Weights of a small GPT-style language model, trained from scratch on English Wikipedia: 332M tokens, 10123 steps.
Each number is 50 + 12 x the weight over the matrix's rms, rounded and kept within 0 to 99. Layers, rows and columns count from 0.

# k: layer 4 attention key, 256x224, rms 0.039, rows 166-171, columns 112-223
# q: layer 4 attention query, 256x224, rms 0.0395, rows 167-172, columns 112-223
k166:44 42 52 49 60 51 44 44 50 56 64 49 66 46 56 59 52 65 50 56 42 67 44 43 47 42 39 47 63 48 43 48 59 65 48 51 51 47 49 49 54 36 57 46 53 54 50 61 43 46 59 40 40 43 62 50 50 39 49 38 39 45 36 48 58 44 49 58 60 50 44 60 45 45 55 63 57 61 45 57 51 46 50 46 51 40 47 41 59 47 36 49 40 42 69 39 81 56 48 29 48 53 41 50 49 58 46 70 55 52 45 50
q167:36 55 50 70 53 52 63 58 60 50 48 52 56 54 36 50 60 56 56 45 59 59 49 58 40 54 36 60 52 58 44 45 38 57 51 46 44 51 49 50 38 26 50 40 60 51 50 40 57 38 53 61 43 37 60 38 41 55 45 56 45 46 36 44 57 62 51 40 46 60 63 57 42 59 39 70 32 55 59 60 47 52 51 50 45 59 41 58 37 47 48 45 67 69 51 45 64 54 50 37 43 53 43 38 34 53 43 52 53 59 44 46
k167:33 56 60 44 48 51 53 56 41 52 66 46 60 47 36 52 54 62 48 40 56 44 51 52 51 39 56 50 68 46 38 48 67 55 49 48 40 44 61 48 48 45 45 44 59 50 40 58 49 56 59 51 47 43 63 44 53 36 25 44 37 41 32 39 67 53 45 47 60 46 46 37 44 37 55 64 40 50 48 62 45 41 47 43 53 43 54 42 65 57 36 42 42 47 67 40 67 63 36 69 37 40 41 47 47 45 56 63 52 53 40 49
q168:41 48 62 48 63 50 56 44 47 59 49 54 49 48 53 37 65 63 43 46 35 60 51 46 59 49 54 48 55 48 53 54 63 50 46 56 54 55 53 55 45 62 45 46 55 39 30 49 44 45 49 41 48 47 49 41 46 41 56 42 47 48 49 51 74 46 50 52 51 44 49 59 55 50 58 49 40 48 46 55 53 56 43 43 55 41 39 47 57 60 54 49 52 32 52 51 40 51 56 55 47 57 52 49 44 48 50 58 45 37 60 41
k168:56 43 46 59 46 40 40 48 59 48 46 56 42 52 55 42 51 46 46 47 58 54 52 57 56 51 52 40 31 49 63 43 35 57 40 38 59 44 49 46 58 40 56 52 55 52 55 38 44 51 58 46 51 55 52 53 49 47 67 47 47 49 51 58 51 44 64 57 49 52 48 39 56 55 50 36 52 47 46 49 42 45 48 34 50 53 47 46 56 43 58 56 53 52 28 68 40 40 58 43 56 51 55 55 57 62 40 42 59 54 54 44
q169:44 53 67 55 42 49 38 57 38 54 45 56 37 42 68 52 50 39 53 47 54 32 49 41 61 45 53 34 64 44 43 66 50 45 51 55 58 52 43 45 60 60 49 51 39 37 49 42 52 59 52 46 42 56 52 42 53 47 68 37 59 44 69 47 49 39 51 47 44 50 38 57 50 45 45 46 59 47 46 43 49 55 55 46 47 61 47 37 65 53 69 57 21 50 42 64 34 47 53 51 41 56 69 48 66 46 46 37 39 55 64 46
k169:46 50 49 64 43 45 46 56 53 62 34 54 46 53 54 46 49 45 58 50 40 47 49 51 49 58 48 47 48 54 68 52 47 49 60 58 56 49 50 41 55 34 58 57 49 57 58 35 45 38 43 47 50 52 43 55 51 56 74 58 56 57 62 52 45 55 53 54 44 42 49 56 51 56 45 56 58 51 43 44 50 49 54 73 51 62 39 49 33 43 54 58 49 57 41 51 27 51 52 54 55 40 51 43 46 51 41 39 37 36 61 53
q170:54 43 55 39 58 56 45 43 69 46 47 55 47 53 43 43 57 65 53 57 38 67 50 53 59 43 50 49 48 43 46 53 43 48 45 45 50 67 50 47 43 70 48 50 56 45 50 57 36 51 42 53 49 59 40 47 45 50 47 41 52 63 44 63 76 41 48 48 66 45 53 55 58 55 65 35 53 62 47 55 61 39 58 48 54 40 54 63 56 49 34 55 60 34 51 53 70 40 59 34 52 49 45 58 46 44 52 61 56 38 52 51
k170:52 63 46 54 72 51 45 55 43 47 57 42 47 40 61 47 46 51 42 52 39 59 41 46 52 36 49 51 31 56 42 43 55 74 44 44 57 44 54 57 56 57 60 55 36 60 58 52 44 45 46 38 48 46 54 49 37 51 40 42 63 44 47 61 51 47 56 56 45 54 46 63 57 61 58 21 60 57 44 46 39 52 39 32 55 59 51 38 57 57 67 36 62 44 49 56 62 42 65 33 54 60 53 67 49 63 50 52 48 49 43 53
q171:42 50 40 65 39 44 51 54 48 48 56 46 58 49 37 47 36 38 45 34 69 58 55 47 36 48 49 53 50 59 41 28 34 46 45 49 48 44 57 49 35 18 57 43 62 57 53 45 63 40 52 63 54 42 54 34 38 45 48 42 42 44 33 52 42 63 47 43 38 53 63 55 41 47 41 65 32 56 65 45 39 59 46 49 56 52 41 50 39 59 46 44 52 65 55 41 61 53 50 78 44 49 45 36 51 61 58 66 53 61 40 58
k171:43 43 45 52 38 56 66 60 49 40 55 61 59 58 42 49 38 57 54 55 52 33 45 50 56 45 59 59 67 54 42 52 58 27 47 57 39 54 39 59 48 49 44 49 64 34 39 62 58 56 52 55 56 60 58 48 48 39 19 53 48 65 48 52 69 62 45 53 59 48 59 44 41 39 58 60 48 50 52 63 50 51 54 44 50 37 54 50 61 49 44 47 45 58 51 48 74 50 35 74 34 47 45 31 52 44 52 56 40 50 48 55
q172:39 42 55 46 62 50 56 51 63 48 54 40 60 50 41 40 60 66 41 54 46 67 48 53 49 48 52 54 60 48 44 43 46 50 61 51 37 50 40 65 50 33 47 40 55 53 44 57 41 51 57 56 44 44 43 48 51 38 37 60 48 50 46 56 55 45 50 50 66 55 62 49 48 47 55 60 53 49 50 62 48 52 46 43 52 51 71 58 53 36 33 48 56 39 43 49 70 59 46 32 54 54 35 52 44 54 48 51 60 48 45 51